From a checkpoint of a small transformer trained on Wikipedia.
Size: width 128, MLP 512 GeGLU.
Training: a variant of SOAP for these matrices, 274M tokens, 4561 steps.
Each number is 128 + 32 x the weight over its row's rms, rounded and kept within 0 to 255. Layers, rows and columns count from 0. The size above them is the row's rms in percent of the matrix's.

# layer 10 MLP down (transposed), 512x128, rms 0.112, rows 288-322, columns 64-127
size [100 101 103  95 100  95  99 101 105  87 102  98 104 107  98  96 108 102 106  96 104 100 114 101  93 101 100 104 104  99  98 100  98  99 102]
[[116 121 132 118 130 159  83 127 162  93 143 177  74 114 167 170 147 127 123 123 162 200 122  99 120 111 108 178  95 105 145 115  77 166 155  88 157 153  81 142 145 180  97  85  92 152 111  99 105 156 145 127  98 157  97 129 137 149 119 147 150  71 104  91]
 [155 151 113 129 203  96 153 105 136  94 142 104 127 124  74  57 154  53 162  66 127 165 124 147 182 138 146 154 138 140 154 153  93 128 110  31 205 200 154  76 140 100 105 154 196 145  93 167 113 131 145 136 131 121 156 100 117  94 171 198 130 147 143 161]
 [150  95 111 123  97 176 113  75 104 160 156  94 197 109 147  98 109 133 192 170 138 107 137 101 105 100 101 130 132 143 124  86 166 145 125 107 144 122 144  99 124 149 100 148  94 134  98  97 114 156  96 105 112 160 186 152 124 107 138 110 151 143 126 123]
 [128 128 110 116 147 141 107 145 155 134 177 161 192  55 137  87 128 103  98 153 182 126 136 125 103 147 123 148  89  89 155 155 133 174 142  70 124  56 123 112 112 142  92 127 123 163 116 168 203 181 116 105  83 198 112  92 131 188 104 155 146 128 119  92]
 [ 93 165  90 176  88 155  90 109 157 172  65 127 167 149 100 144 119 142 101 203 160 146 116 159 146 102  97 122 108  98 123  82 159  83 105 146 112 132 147 100 106 132 109 128 135  97  73 129 137 121 111  58 147 125 137 118  77 165 108 142 151 149  76 102]
 [115  95 145 144 135 130 159 121 105 116 129 144 131 171 135 103 156 111  89 105 155 126 143 126 172 123 148 146 149 120 148 105 176 119  89 117 237 185 117 123  86 152  95 123 144 169 163  92  90 108 159 141 160 164 109 124 143  50 120 128 132  96 180 105]
 [ 81 104 122 132 107 110 138 151 164 139  88 168  66 118 111 133  83  81 152 111 183 185 171 146 124  58 179 101 115 195  81 112 126 147  91 133 118 210 159 151 186 130 129 103 121 144 103 145 137 155 140 180  88 139 168 130 130 146  66 166 135 130 102 189]
 [ 70  94 116 123 116 142 183 135 152 118 143  82 134 118 122  99 100 123 141 181  98 129 135 129 157 116  97 113 109 153 234 141 179 110 157 118 145 127 132 159 172 131 133 110 121 181 131 192 150 117  87 145 150 107 126 149  91  82  85 128 146 150 148 141]
 [190 195 117 153 112 156 165  98 121 132 122 153 186 105 167 132 132 109  80 178 167  98 138  77 126 104 151 151  98 123 173 112  95 104 115 156 180 150  84 141 100 121 144 105 171 188 126  93 182  95 120 153 113 109 140 156 115 147 178 135  91 138 100 115]
 [173 121  83 153 172 120 118 124 143 103 145 102 197 141 163 143 158  92 109 104  78 119 168  97 138 106 148 139 167 167 127  98 115  99  75 129 151  95 131  73 179 126 158 134 121  82 104 203 152 171 120 141 121  94  90 152 103 114 134 143 136 108 208  61]
 [104 129 141 126 122 161 134 131 120 163 144 162 117 127  94 140 180 151  89 109 131 173 117 109 111  83 100 122 131   0 196 109 104 149 148 106 153  95 131 114 128 116  78 193 120 109 163 149  89 113  80 167  57 119 161 123 140  61 194 168 125 108 161 165]
 [121 126 170 148 102 134  89  76 152 128  83 106 183 131 113  96 118 184 108 113  92 145 129 151 136 146 105 110 148 127 139 103 180 159 171 129 163  99 107 134 122  99 135 174 120 128 127 137 180 139  80 192 158 171  51 172 118 168 148 123 156 110 138 181]
 [115 149 164  70 144  67  77  89 109 107 105 130 173 107 144 208 144 127 160  57 109 107 116 127 136 205 116 147  74  85  84 189  83  94 113 134 100 158 151 102 153 101 144 151 155 135 139 119  90 142 185 100 128 137 121 115 144  76  58 142 177 169 104 133]
 [128 132 138  88 136 121  88 143 158 136 112 182 100 133 138 162 158 119  97 121 159 138 168 116 102  74 101 120 184 144 168 123  97 126 167 126 131 151  73 110 163  76 104 145 161 180 120 107 123 119 148 139 152 133  87 146 122 151 168 150 129 203 166 141]
 [183 142 185  99  90  84 150 125 128 111 152 198 137 120 138 137 117 162 136 149 139 110 123 134 183 111  60  92 139 186 101 125 137 134 155 127  36 132 140 153  92 118 129 118 122 118 160  94 148  56  58  88  95 132  59 103  73 134 121 113 159 139 171 143]
 [124 118 167  37 122 141  72 118 150  94 116 113 164 148 130  92  71 138 151 156 135 107  87  76 117 106 116 133  92 150 126  82 194 123 176 179 157 135 127  86 103 155 111 102 103 123 129  95 175  80  73 139 110 140  84 107  79 160 155 123 197 128 124 153]
 [144  74 159 119 122 170 116 182 144 107 117 168 134 126 124  44 114 103 132  83 171 139 160 119  93 135 136 136 113 116 156 115 185 109 120 151 137 100 115 197 199  98 235 159 116 142 138 191  77 115 108 125 125  87 179 122 110 178 163 111 149 111 150 111]
 [164 125 134  84  95 132 152  93  98  93 134 120 159 136  80 177 125 102  99 126 103 112 144 190 152 139  85 130 117 119 122  76  97 105  92 152 129 115 147 139 169  77 151  84 146 132 167 107 172 165  55  47 149 148  93 124 151 117 142 149  71 148 146 102]
 [168  85 138 197 141 129 122 121 147  84 147 156  93 171 119 107 128 100  71 155 177  96 128 115 140 161 140 139 124 110 194 103 102 120 119  95  87 121 110 160  64 114 100  83 201  96 150 174 132 120 121 157  96 158 126 134  87 121  61 125 108 120  70 191]
 [ 82 135  54 124 167 144 138 144 180 147 181 102  81 138 127 129 115 139 121 147 137 142 118 134 102 198 109 166 110 135 122 137 156 166 131 101 171 134 106 150 149 115  87 175 103 103 171 152 121 118 176 133 148  92 132 144 119 144 105 138 112 166  78 110]
 [185 126  50  80 151 120 128 128  91  97 131  77 112 148 123 123 165  96 125  79 130 126 161 170 150 130 148 150 220 111 165 149 131  66 127 104 111 185 104 136 136  79 158 164 106 143 175 101 119  60 125 124 110 158 146 180  85 130  99  98  92 157 141 140]
 [ 99 170 130  81 205  37 153  92 155 131 189 179 100 166 128 158 231 174 127 179 147 154 141 121 126  70 119 130 110  94 147 146 137 119 133 112  72 121 138  97 126 118 147 119 141 123 130 128 117 102 167  88  65 119 149 108 152 142 101  95 153 114  60 145]
 [134  95 115 138 140 106 139 182 100 130 130 167 103 107 169  74 144 174 124 101 152 127 137  96 153  79 112 111 116 112 193 110  96 139 109 117  98 122 139 113 157 112 146 105 165 121 103 148 130 154 139 107 107 181 133 133 125 151 184 136 200 139  62 153]
 [119 102 145 148 128 146 214 174 165 140  71 110 131 101 134  80 109 169 220  87 162 143 104 110  84 109 114 164 111 131 119 110 112 217 175 158 151 183 148 119 141 186 116 119 151 144 125  72 132  89 140  59 140  95 142 148 170 135 109  77 137 153 150 112]
 [116 120  90 137 104  92 128  68 125  63 156  86  91 117 134 168 152 128  94 118 117 118 131 131 139  75  90 126 131  82 112 145  93 120 199 131 148 103 153 153 155 133 165 117 128 102 144 125  97 112 125 101 102 158 190 156  63 121 127  30 167 147 138 187]
 [ 97 119 119 109 130  65 138 106 167 140 136 146 102  89 135  80 114 143 123 110  97 125  87 113  92 117 110 122 111 142 176 112 116 129 119 147 176 162 138  93 155 186  95 174 168 125 129  70 165  55 122 107  93 157 154 140 127  86 123 126 212 165 127 191]
 [115  83 137  69 118 153 166 115 149  82 145 116 120 135  84 137 166 119 100 157  91 170  68 128 103  97 133 137 101  94 137 114 208 136 103 104  88 137 109 103 151 165 119  98 119 117  81  73 119 199  91 179 162  62  72 142  96 151  69 134 136 116 172 102]
 [141 130 141 141  93 109 147 126 124 139  63 150 135 185  90 115 107 132  90 111 155  97 144 158 101 178 113 103 117  99 137 119 157 111  78 153 112 152 148  96 162 165 155 104 168 197 151 107  72 152  81 119 197 133 150 196  92 165 105 104 144 124 149 111]
 [127 179 133 127 131 141  90 159 131 138 156 136 121 149 160 176 116  63 105 198 152 100 109  98 147 175 120 194 141 179 171  78 137  59  99 140 114 182 134  93 122  73 171 135 118 137 106 123 133 136 181 122  99 171 154 170 136 122 148 124 144 109  99 124]
 [103 121 123 126 127 165 120  86 170  96 139 108 164 154 133 108 133 131 106 149  56  97 131 121 156 118 123 168 134 119 142  97 179  98 131 147 128 120  99 161 158 131 144 142 110 141 147 125 177  74  58 160 114 116 156 129 157  86 112  96  91 120 106 148]
 [153 114 184 167 102 139 134 157 105 110 134  66 151 111 123 139 108 106 170 141 150  85 109 172 126  41 170 173 136 129 153 102 123 137 109  80 155 115 124 104  81 100 136 185 147  89 124  79 188 108 158 134  66 133 144 116 128 122 177 124 109 154 147 137]
 [165 114 137 172  65 192 157 107 137  80 127 178 160 141  92 145 187 139 160 172 191  70 157 181 135 162 133 143 166 132  86 109 105 148 143 142 134 144 118  93 111 103 112 137  71  74 146 131 119 149 141 237  99 159 171 128 118 110 152 109 155 107 135  75]
 [ 69 139 102 104 148 138  71 109 109 110 191  96  87  98 137 149 101 121 112 143 137 133 121 160 121 145 134 119  83 104  78  92 131 133 143 149 148 104 140 166 105 132 105 132 116 147 147 116 140 113 166 101 134 136 138 113 192 142 126 131  95 117 129  43]
 [101 135 105  77 168 110 121 146 136 159 118  75 180 131 141 180 106  99 170 127 138 163  51 118 141 133 114 122 153  73 100 125 189 129 123 126  99 172  57 160 164 114 138 124 104 120  76 184 135 149 124 143  82  71  97 142 129  97 129 125  90 161 117 163]
 [157  63 108 136 113  97  79 179 123 133 160 152 130 100  97 108 166 101 129 123  92  74  99 144 105  84  88 154 144 128 101 133 142 184  81 123 141  93 121 159  71  44  86 100  79 152 138  95  88 100  71  82 116 112 112 118  58 197 157 126 136 108 160  99]]
# layer 10 MLP gate, 512x128, rms 0.113, rows 289-323, columns 64-127
size [108 106  96 101  97  95 101 104  91  94  94 108 102  99  97 103  98 103 102 102  92 107 103  87 101  99  99 111 101  97 102  97 101 104 101]
[[181 111 125  88 156 113 150 117 181  61 132 107 158 141  70 138  92 151 145 110 115 120  88 102 151 116 130 170  89 127 147 153 144 135 122  80  82  83 172 121 153 139 132 150 159 118 111  97 118 126  89 213  96 130 109 129  86 105 160 210 107  67 107  96]
 [157 169 106 100 121  90 122 139 146 147 158 108 129 145  92 137 111 170 137 130  55 124 104 119 178  98  95 104 117  69 108 104 120 110 153 138  99 177 167  87 122 106  58 130 121 155 172 115 107 122 156 125 127 138 116  77 135 143  85 159  69 120  67 146]
 [133 116  98 124  67 162 165 121  76 158 136 150 117 112  87 105 171 145 118 159 110  53 124 116 150 198 154 137 109 168 109 153 143 116  87  73 140  86  87  94  92 138 119 153 159 146 100 125 118 137 143 116 136 117 118 136 161  82  93 141 150 116  76  65]
 [146 161 126 116 140 114 132 105  47  82 166  42 117 163  86 164 114  95 149 110 158 124 110 138 131 175 146 135 141 116 180 125 135 132 143 104 121  57 151 149 162  72 122  86 126 191 151  98  96 112 135 142 120 121 158 153 105  45 103 155  78 129 101  87]
 [165 102 176 128 101 136 174 131 134 101 135 116 181 129 113 133  82 140 111 187 116 102 152 113  94  43 147 132  85 114 161 103  88 101 137 153 117  85 126 147 109 179 128 145 138 141 115  89 129  86  33 150 104  84  68 141 160 124 139 166 168  92 131  96]
 [ 84  63  68 108 114 124 183 118  89 166  96  81 125 169 169 147 115 118  98 155  97  93  96 193  71 123 109 128 104 121 125  95 115 114 159 133 132 139 159 107  96 157 132 133 143 132  94 153 158  83 157 128 167 118 104 136 142 110  80 107  94 100 121 114]
 [147 128 142 150 111  97 136 125 124  99 135 166 116 169 142 129 123 172 137 103 125 147 135 176  97 115  75 162  96 164 120  92 109 112 148  99  57 121  94  93  97 156 130  99 169 111  59 147 163 145 128 116 145 119  85 152 112 107 151 140  94 235  88 126]
 [116 138 134 143 188 171 168 101 159 112 162 178 102 126  75 115 138 132  81 122 121 106 134 123 101 150 182 117  96 115 142 142 108  84 120 193  87  81 122 147 141 124 150 133 131  66  95 174 107 156 152 129 130 111 190 154 131 106 149  53 109 128 164 133]
 [ 98 169 140 164 121 116 144 133  65 153  99 139 110 105 133 141  89 105 176 126 203 162 139 160 152 128 114 110 113 152 117 105  97 146 179 145 130 130 185 164  70 103  99 138 135 119 124  89 124 143 121 159 105 110 163 174 211 153 127 110 109 102 130 137]
 [110 135 136 127 157 165 115 143  90 185 111 101 136 102 140 111 130 138 150 102 156 119 135 138 158 139 136 129 102 113 170 175 139  82 108  66 141 100 107 150 138 143 110 135 127  96 135 122 122 136 146 122 137  83 186 215  78 131 104  94 161 127 178 163]
 [145  91 117  80 117  71 145 151 126  91 162 142 114 158 123 177  95  97  83 128 170 178  88 188  83 182  71 102 119 129 147 120 114  63 116  95  64 142 107 130 123  97 151 102 158 138 124 131  64  80 146 161  80 144 146 109 114 114  37  99 133 165 142 101]
 [169 115 166 131 166 195 137  56  81 139  86 103 104 182 145  83 130 140 145 104  96 164 119 154  79  94 155 105 159 163 211 150 116 115 154 124 191  88 140 119 114 107 105 145 125 153  97 135  93 110  85 128 162 126 176 139 101 125 126 114  83 186 130 125]
 [128 174 148 140 131 126 116 106 142 140  95  67  86 183  84 126 107  44 206 139 102 102 206 129 124 134  99 217 133 136 156  93  86 137 186 134 138 126 141  72 155 140 171 136 120 122 101  97  72 115 204 153 144 129  79 104 131 107 142  96 132  91 107  82]
 [106 114 140 121 103  90 140  82 182 103 132 163  91 123 162 161  76 109 184  95 133 146 168 147 137 147  63 135 164 153 103 113 125 146 111 150 168 122  68 138 143 149 132 133 111  80 150 139  76  86 132 134 125 120 138  69 167 114 169 118 133 128 162 156]
 [ 74 178 137 131 136 139 156 142 106 105 158 162 122 160 118 124 153 110 108 126 109 192 115 169 176 224 117 169 119 169 146 126  93 167 150 142 105 153 122 186  95 135  92 148 140 115 160 167  53 134 155 153 103  95 147 168 156 112 157 177  83 115  93 112]
 [172 165 130 107 126 168 104 120 140 138 105 115 134 190 145 125 137 102 106  72 131 140 129 121 110 135  80 143  69 165 103 109 113 164 121  79 155 149  83 159 128 104 181 116  84 135 102 142 157  91  81 163 101 147 139 175  78 157  84 142 115 107 116 127]
 [106 103 112 110  94 104 105 191  78 152  80 126 114 143 149 102  82 151 123 135 118  59 141  90 112 116 134 130 156 106 116 160 109 118 176 112  78 116 176 115  28 198 116 135 116  82 116 124 119  84 144 139 174 136 138 102 107 144 133 113 148 133 104  48]
 [117  91 115 142 144 107 170 144 151 177  85 161 127  92 102 125 138 156 145 143 122 140 124 155 103 158 119 152  97  96 109  92 169 134 169 119 129 134 177 167 120  85 175 181 127 169 148 113 193 147 111 113  89 166 128 104 151 159 132  85 151  80 120 196]
 [127 142 166 107 114 126 152 103 128 121 102 108  48 171 111  98  99 130 175 120  90  96 121 200 136 123  63 142 186  87 148  97 163 158 158 126 113 100 149 124 143  71 116 180 135 118 163 183 155 156  83 104 189 138  95 177 217 179 126 164 121  83 101  71]
 [162 165  95 165  96 180 125 116 193 129 116 166  77 136 138 105 173 167  81 144 108 126 117  66 113 123 115 176 136  93  98 109 167 122 150 112  93 160  92 139 150 153 107 112 102 150  86 127  79  95 130 170 115  86 109  64 176 165 162 118 112 173 151 143]
 [124 140 140 147 132 103 165  80  63 131 214 129 122 123  96 143 133 120 124 138 147 131 127  95  89 136  72 102 102 133 107 146 122 116  15 158 142 127  91  80  89 114 156 147  97  89 137 141 107 121 159 115  89 156 171 113 116 125 169 149 152 121  59 168]
 [195 113 150 105 131 115 122 104 100 114 103 184  88  91 153 109 150 169 154  77 102 157 145  95 113 174 114 161  90 141  87 146 154 121 102 142 182 137 168 113 154  68  86 137 130 153 152 108 112 128 133 105 139 115 149 139 131 192 123 146 104 171 159 140]
 [175 130 166 134 135 141  81 188  88  88 142 109 146 164  90 172 102 126 172 135 167  84  82  84 183 173 130 166 111 182 110 110 165 165  81 112 147 168 127 176 198 132 148 160 110  90 123 114 128 177 168 138 153 111  91 117 156 111 133 120 133 133 112 104]
 [100 184 117  94 160 141  93 151 101 113 131 111 153 146 109 167 159 173  97  86 144 165 152 149 110  78  53  53 127 119 137  98  88 159 155 108 152  97 168 132 173  98 171  92 134 149 151 157  87  99 142 156  76 163 116 114  93 142 123 188 184 129 124 145]
 [128 126  99 142 163  80 177 112 187 131 151 109 111 156  91 135 120 204 127  89 117 135 107 136 139  90 111 183 120  69 174 151 116 170 172 133 145 166 184 175 133 150 154 191 144 151 128 127 105 131 169 159 110 148 140 185 121 156  77  56 126 181 162  92]
 [112 112 155 157  58 128 123 103 113 177 108 127 136 149 180 101 101 148 149  94  92 127 133 120  75 137 159 131 165 159  82 193 115 116 133 122 146 132  85 126  98 159 134 101 145 107 103 165 122 130 161 161 135 179 112 218 107 132 168 133 170 151 132 135]
 [155 149 121 137  92 145 168  63 147 161 129 115 181 152  65 160 137 169  71 108 179 102 170 147  95 180 153 185 168  99 167 117 107  72 110 133  62 128  88 146  89 115 157  61 145  92  84 119 128 114 112 132 108 154 136 162 113  96 102 110  87 145  98  86]
 [131 145 113 210 103 112 178 112  77 163 147  94 137  97 105 115 150 156 141 131  52  95  82 153 131 135 103 111 124 115 175 100 122 136 115 170  69 131  78 106 123 119 125 112 112 142 208 184 183 121 175 145 163  83 185  92 162  89  94 130 136  68 114 148]
 [167 142 115 140  95 155  88 172  83 120 106  94 144 152 102 116 138 191 162 161 132 178 135 149 111 116 106 133 116 103 148 175  81  88 159 161 135 120 182  70 135 200 111 113  94 138 185 164 102 137 164 150 122  75 111  60  34 112 131 137 158 147 118  57]
 [ 78 169 205 162 112  95 123 133 143 199 147  74 165 144 147 136  74 136 207 170 158 141 151 131 124 153 135 135 141  84 139  48 104 157 116 167 109  65 107 113  93 137 108 151  52 115 154 116 192 122 169 110 137 105 107 168 145 151 113 113 149 117 125 116]
 [139 131  95 153 117 129 120 171  98 191 114 104 124 123 142 158 145  76 138 187 204 123 184 143  90 126 114 147 137 102  57 124 153 184 153 107 132 148 110 150 106 102 146 117  92 134 123 111 146  76 157  98 152 120 157  51 125  97 143 170 146  96  93 117]
 [167  70 107  81 113 158 125 123 147 126  82 120 120 148 170 100 109 118 146 149 169 103 113  72 118 131  94 197 208  40 177 148 129 105 145 132 128 124 105 141 130 130  96 149 140 128 132 161 169 139 123 108 165 169 114 148 102 149 135 146 120 155 121 161]
 [151 119 144 216  97  87 114  79  89  96 112 135 107 156 131 124 168  99 129 113 142 151 221 121 111 136 141  97 139 113 107 102 103 157 145 135 141 118 116 117 131 125 110 142 174 108 163 109 129 121 111 109 158 128 128 102 127 146 118 224  81 123 102 123]
 [160  83 174 116 187 117 103 171 103 120 102 208 168 140 174 140 121 109 188  70 140 171 133  68 128 133  94 182 154  94 103 142 120 210 104 104 107 139  99 103 132 108 117 132 121  84 119 165 144 110 139 189 118 150 147 177 159 154 112 161  77   3 140 163]
 [115 127 169 140  61 152 110 136  84  94 146 153 118 116  99 126 118 153 131 168 152 155 158 173 117 129  93  38 106 134  82 127 135 166 143 157  98 105 126 211 104 177  99 113 161 113 129 170 168 164 173 110 137 130 120 137 173 140 107 105  97 151  99  95]]
# layer 10 MLP up, 512x128, rms 0.111, rows 289-323, columns 64-127
size [106  99  97 101  95  98  96 106  93 102  98 109 105  93  95 106 102 102 100 103  98 113  98  87 103 101 105 104 104  97 105  90 102 100 105]
[[181 185 139 127 107 123 142 112  83 160 112 204 167 108  74 141  92  86 145 168 132  99 137 133 147 102 102 123  82 147 111 122 126 153 103 164  77 136  97 138 157 127 113 147 127  60 137  99  85 173  69 155 153 104 141 143 165 144 134 134 159 134 122  88]
 [134  59 141  84 145 175 154 143 155 141 105 150 102 184 145 124 142 148 150 143  62  78  98 134 132 124 134 115 164 120 150 110 162  76 133 141 154  53 136 142 125 143 132 148 142 203 167 104 186 146 143 174 124 136 104 122 118 201 130  91 168 208 141 140]
 [202 181 149 151 117 146 103 137  98 177 163 141 127 163 122  84 123  94  97 153 169 190 136 117 126 125 139 126 135 167 132 117 185  81 134 190 120 171 106 112 152 174 116 160 118  89 153 147 133  64 154 123 136 123 179  79 171 127 148 103  85 103  98 148]
 [ 57 148  99 119  89 135 182 125 130 135 110 137  52 162 113  85 132 105  92 160 147 114 133 146 128  94 138 119 136 135 115 138 103  74 140  68 144 102 104 117 150  88 127 131 166  83  99 158  83 114 142  70 112 156 120  60 153 145 119  74 184 136 150 153]
 [102 172 121 134 123 148 146 135  61 131 129 125 113 178 174 113 117 163 102 145 108 180 209 131 126  59 121 155 125  96 208 163 136 110 154 181 145  92 119 124 149  87 176 111 109 129 129 120 148 123 126 107 142 173 159 128 147 143  63 178 114 104 112  97]
 [129 183  96 143  89  65 147 148 137 176 137 135 133 115  99 117 140 155 141 200 129 164 118 126 109 200 147 128 161  59 129 157  84  47 153 129 166 106 145 147 119 120 180 187 124 149 133 131 186 101 101 135 167  74  79 128  78 127 119  96 151 175 171 105]
 [125 131 165  77 129 150 132  93 131 100 220 130 141 122  93 152 165 124 128 101  77 120 178 123 138 154 146 161 151 120 166 132 147  95 138 143 230 105  98 147 143 119 142  88 185  89 132 170  93  89 152  98 102 121 137 170  88 158 124 134 101  96 147  71]
 [ 94  95 111 119 164 156 109 138 163 115 122  61 147  73 116 152 110  69 141  68 128  84 153 154 157 156 127 149 166 134 108  79 133 125  50  94 135 121 150  91  84 125  95 152 127 129 144  41 116 156 144 151 155 131 182 114 149  72 103 113  90 144  70 166]
 [120 130 101 102 110 130 165 101 115  90  72 153  82 185 120 137 117 125 172  91  94 105  79 123  70 173 135 131  81 124 130 101  78 165 213 140 158 126 107 193  90  83  86 132  60 191 164 104  61  94 174 138  74 214 117  99 123 126 176  94  99 148 120 178]
 [ 76 148  94  77 174 144 120  95 180 149 107 116 121 113 142 104 111 127 152 140  81 124  78 141  75 145 156 141 137  65 135 147 133 132 137 146 129 107 146 122 141 117  74  98  64 163 140 128 152 122 137  71  87  60  76 162 115 117 109 180 146  45 208 154]
 [188 145 178 170  81  93 170 163  90 133 133 157 139 171 159 140 140 100 101 141 142 187 131 151 138  90 184 132 142 154 125 119 141  90  91 131 108 153  96 129 108 117  84 108 115  92 102 114 148  73 151 118  91  66 122 149 138 133 133 132 141  50  96 154]
 [120 101 126 113 117 163 102  60 167 104 146  68 100 108 157  83 138 128 136 163 165  75  76 126 188 144 106 128 112 133 106 188 121 151 173 136 100 154 100 180 126 123 129 160 134 156 129  91 150 155 166 139  90 118 160  81 164 134 153  72 150 121 134  60]
 [151 110 138 159 155 141 151 118 118 159 154 127  85  70 118  50 181 136 110 195  64 171  64  97 133 113 141  65 132 163 145 135 135 108 158 127 151 119 157 151  99 143 115 127 153 115 111 128 118 184 144 112  82 146 206 156 131 106 142 108 148  39 141 157]
 [138 130 145 114 119 167 116 169 111 167 114 183 139 127 144 195 146 132  99 162  34 155 148 128 156 169 194 147 100 111  79 174 104 129 161 207 138 140 102 124 209 106 125 127 120 137  97 128 111 190 165 126 122  99 133 134 139 129 129 171 158 117 142 117]
 [159 102 105 139  75  92 111 148 138 134  77 108 174 177  93 160 148  72  65 119 142 118 194  91 128  97 124 112 154 129 155 190 133 119  93 100 144 173  99 100 124  83 194 175 145 112 141 135  89 125 174 107  71 160 148 112 178  80 128 116 124 166 124 102]
 [150 165 156 114 159 162  56  91 149 112 176 134  94  84 158 132 166  74 105 164 125 123 122 148 129 148 172 173 106 158 121 132 139 142 156  98 132 160 150 121 121 177  97 183 131 139  90 102 131  75 135 142 173 166 123  98 129  60 131  63 185 170 114  76]
 [125 189 140  70 125 181 140  91 135  76 132 112 100 160 175 149  59 117 138  86 121 135 123 119  74 135 115 127 171  94 156 165 118 116 213 102 121 173  97  83 169 107 152 167 121 158 123 159  94  96 139 105 125 178 197 124 123 152  68 152 106 130 109 101]
 [100 113 136 122 153 107 137 112  78 159 137 141 101 132 109 146 156 121 113 149  70 144 138 141 115 133 166 163 178 210 176 149 218  73 157 137 159 149  76 134 139 109 172 105 138 123 122 170  96 110 152 114 139 113 123 122 126 113 186  86  94 101 127 104]
 [ 82 135  87 107 128 170  68  89 111 114 190 161 106 139  86 125 175 153 116 161  76 104 128 212 143 141 186 126 162 134 181 109 115 112 142 132 122 140 186 147 113  88 115 107 148 137 110 159 139 107 138 127  96 137 124 101 207 149 101 162 116  88 183  86]
 [128 128  52  98 137 100  89 164 131 113 120 157 150  99 139  94 135 198 119 172 122 145 130 127  85  91  78 161  74 140 139 159 117 139 167 166 122 126  78 126 182 142 157 132 126 157 115 109 132 167 105 104 149 122 173 103 166 109 131 103 102 137 165 153]
 [182  95 142  85  33 119  76  76 134 118  91  96 155  79 163 114 112 126 132 122 126 201 124 143 178 110  61 129 103 115 144 106  66  98 113  99 134 116 105 154 144 137 144 100 111  65 114 106 103 152 138 143  47 148 167 121 175  87  90  93 162 171 123 155]
 [ 95  87 193 130 104 117 127 126  91 116 117 123 118 152  58 142 152 178 112  96 122 104 126 150 144 184 141 175 124 154 161  74  98 114 118 122 127  85 127  81 165  69 146 133 131 192  70 109 159 112 114 133 148 134 142 179  98 146 132  99 155 133 116 140]
 [108 160 128 116  96 100 125 142 129  96 147  93  91 128 191 116 111 129 109 160 195 121 142 118 106 114 153  85 144 117 117 122 178 169 125  97 129 140 126 151 116 127 113  43 133 117 134 126  82 130 145 164 117  86 139 113 118 190 129  84 115 200  48 110]
 [ 93 107 164  85 152 182 139 145 134 132 144 143 174 102 118 147 104 167 142 122 129 158 107 178 124 151 175 107 174 158 152 103 171 118 108  75  94 131 143 108 117 134 117 106 152 123 130 126 190 102 114 123 137 132  71  78 132 148 149 202  59  93 136 164]
 [153  92 145 184 132 137 174  64 124 129 120  79 169 158 158 147 118 132 126 124 105 149 182 127 107 168 172  84 156 156 102 104 180 122 139 120 115 119 177 146 139 177  56 133  94 135 131 137 167  92 128 114 128 104 103  97 112 115 151 105 156 111 129 120]
 [181 181 119 118 145 109 157 107  98  85 117 182 129 157 165 137  61  82 160 105 176 169 134 172 130 137  80 186 167 144 100 170 154 136 168  94 121 112 110 101  95 124 127 170 124 134 133 124 106 123 114  92 110 152 154 125 202 119 152 152 126 173 161  99]
 [138  82 134 164 125 149 187 112 119 123 138 168 100  97 103 208 210 114  74 174 153  88 138  87 164  97 124 139 118 121 102  74 103 139 131 111  75  83 124 132 137  92 126 129 119  91  97 142  84 131 181 101 111 117 122  74 142  81 113 142 177 153 106  99]
 [156 111 137 148 103 133 138  95  93 166 122 126 136 198 156 100 112 107  97  57 109 112 135 216 130  98 152 123 135  70  98 125 149 117  88 112 147  91 167 175 115 106 132  99 196 124  99 146 104  91 103 145 120  65  95 143  86 171 122 172 172 127  99 110]
 [153 130 119 134 140 105 115 101 145  94 155  71 106 100 161 119 155 123  94 119 118 146  77 107 176 173 164  64 143 182 105 142 204 156 159 139 143 128 132 141 115 150 176 158 151 140 154  70  97  98 117 119 152 155 146 120 198 147 139 130 120  78 131 128]
 [195  86 139 124 159 118 108 122 172 132 105  85 157 114 138 153 166 139 117 117  93 145  79 156 126 127 207 145 131 152 197 156 159 143 125  98 133 103 150 108 168 105 136 117 184 178 128 164 144  65 139 125 167 107 165 140  56 163 105 118 136 131 177 162]
 [ 79 136 155 174 111  75  92 112 160 126 154 103 116 153 197 162  81 116 120 133  68 139 136 131 191 210 119 165 171  74 140 141 105 167 100 103 101 189 125 134 173 151 184 164 137 160 108 126 158 137 147 122 113 114 111 145 112 124 121 155 149 138 159 107]
 [156 157 133  96  73 152 156 163 168 121  94  99 143 138 121  87 106 146  46  94  65  95 200 156  93 129 172 113 101 181 146 171 130 155 123  88 135 185 103 120 120  84 124 132 103 123 110  72 160 130 124 184 102 176 117 170  53  96 139 136 138 173 124 107]
 [139 123 115 121 149  68 141 117 114 153 122 198 114 110 120  88 127 114 115 169 142  84 121  63  98  80 104 154  78 142 179 187 139 116 134 117 106 156 137 133 143 134 111 107 173 164  73  73 122  92 122 118  47 105 148 174  98 148 109  30  92 152 142  97]
 [113 152  96 162 152 137 126 136 156 159 150  83 133 101 200 140 110 125 155 142 125  86 113 141 124 180 102 124 159  91 138 132 113 121 159 111 102 177 141  80 170 136 138  74  84 130 127 182 135 174 160 161 160 111 129 138 125  71 121 163 116  93 121 118]
 [157 131  70  64 119 148  75 102 149 190  90 142 118 123 145  93  79 134 126 102 117 145  91 132 149 134 166 102  82 134 139 160  76 127 138 157 150  46 101  98 113 186  70 176 151 158 153 173  86 122  89 137 160 121 142 102 173 128  68 131 121  97 184 166]]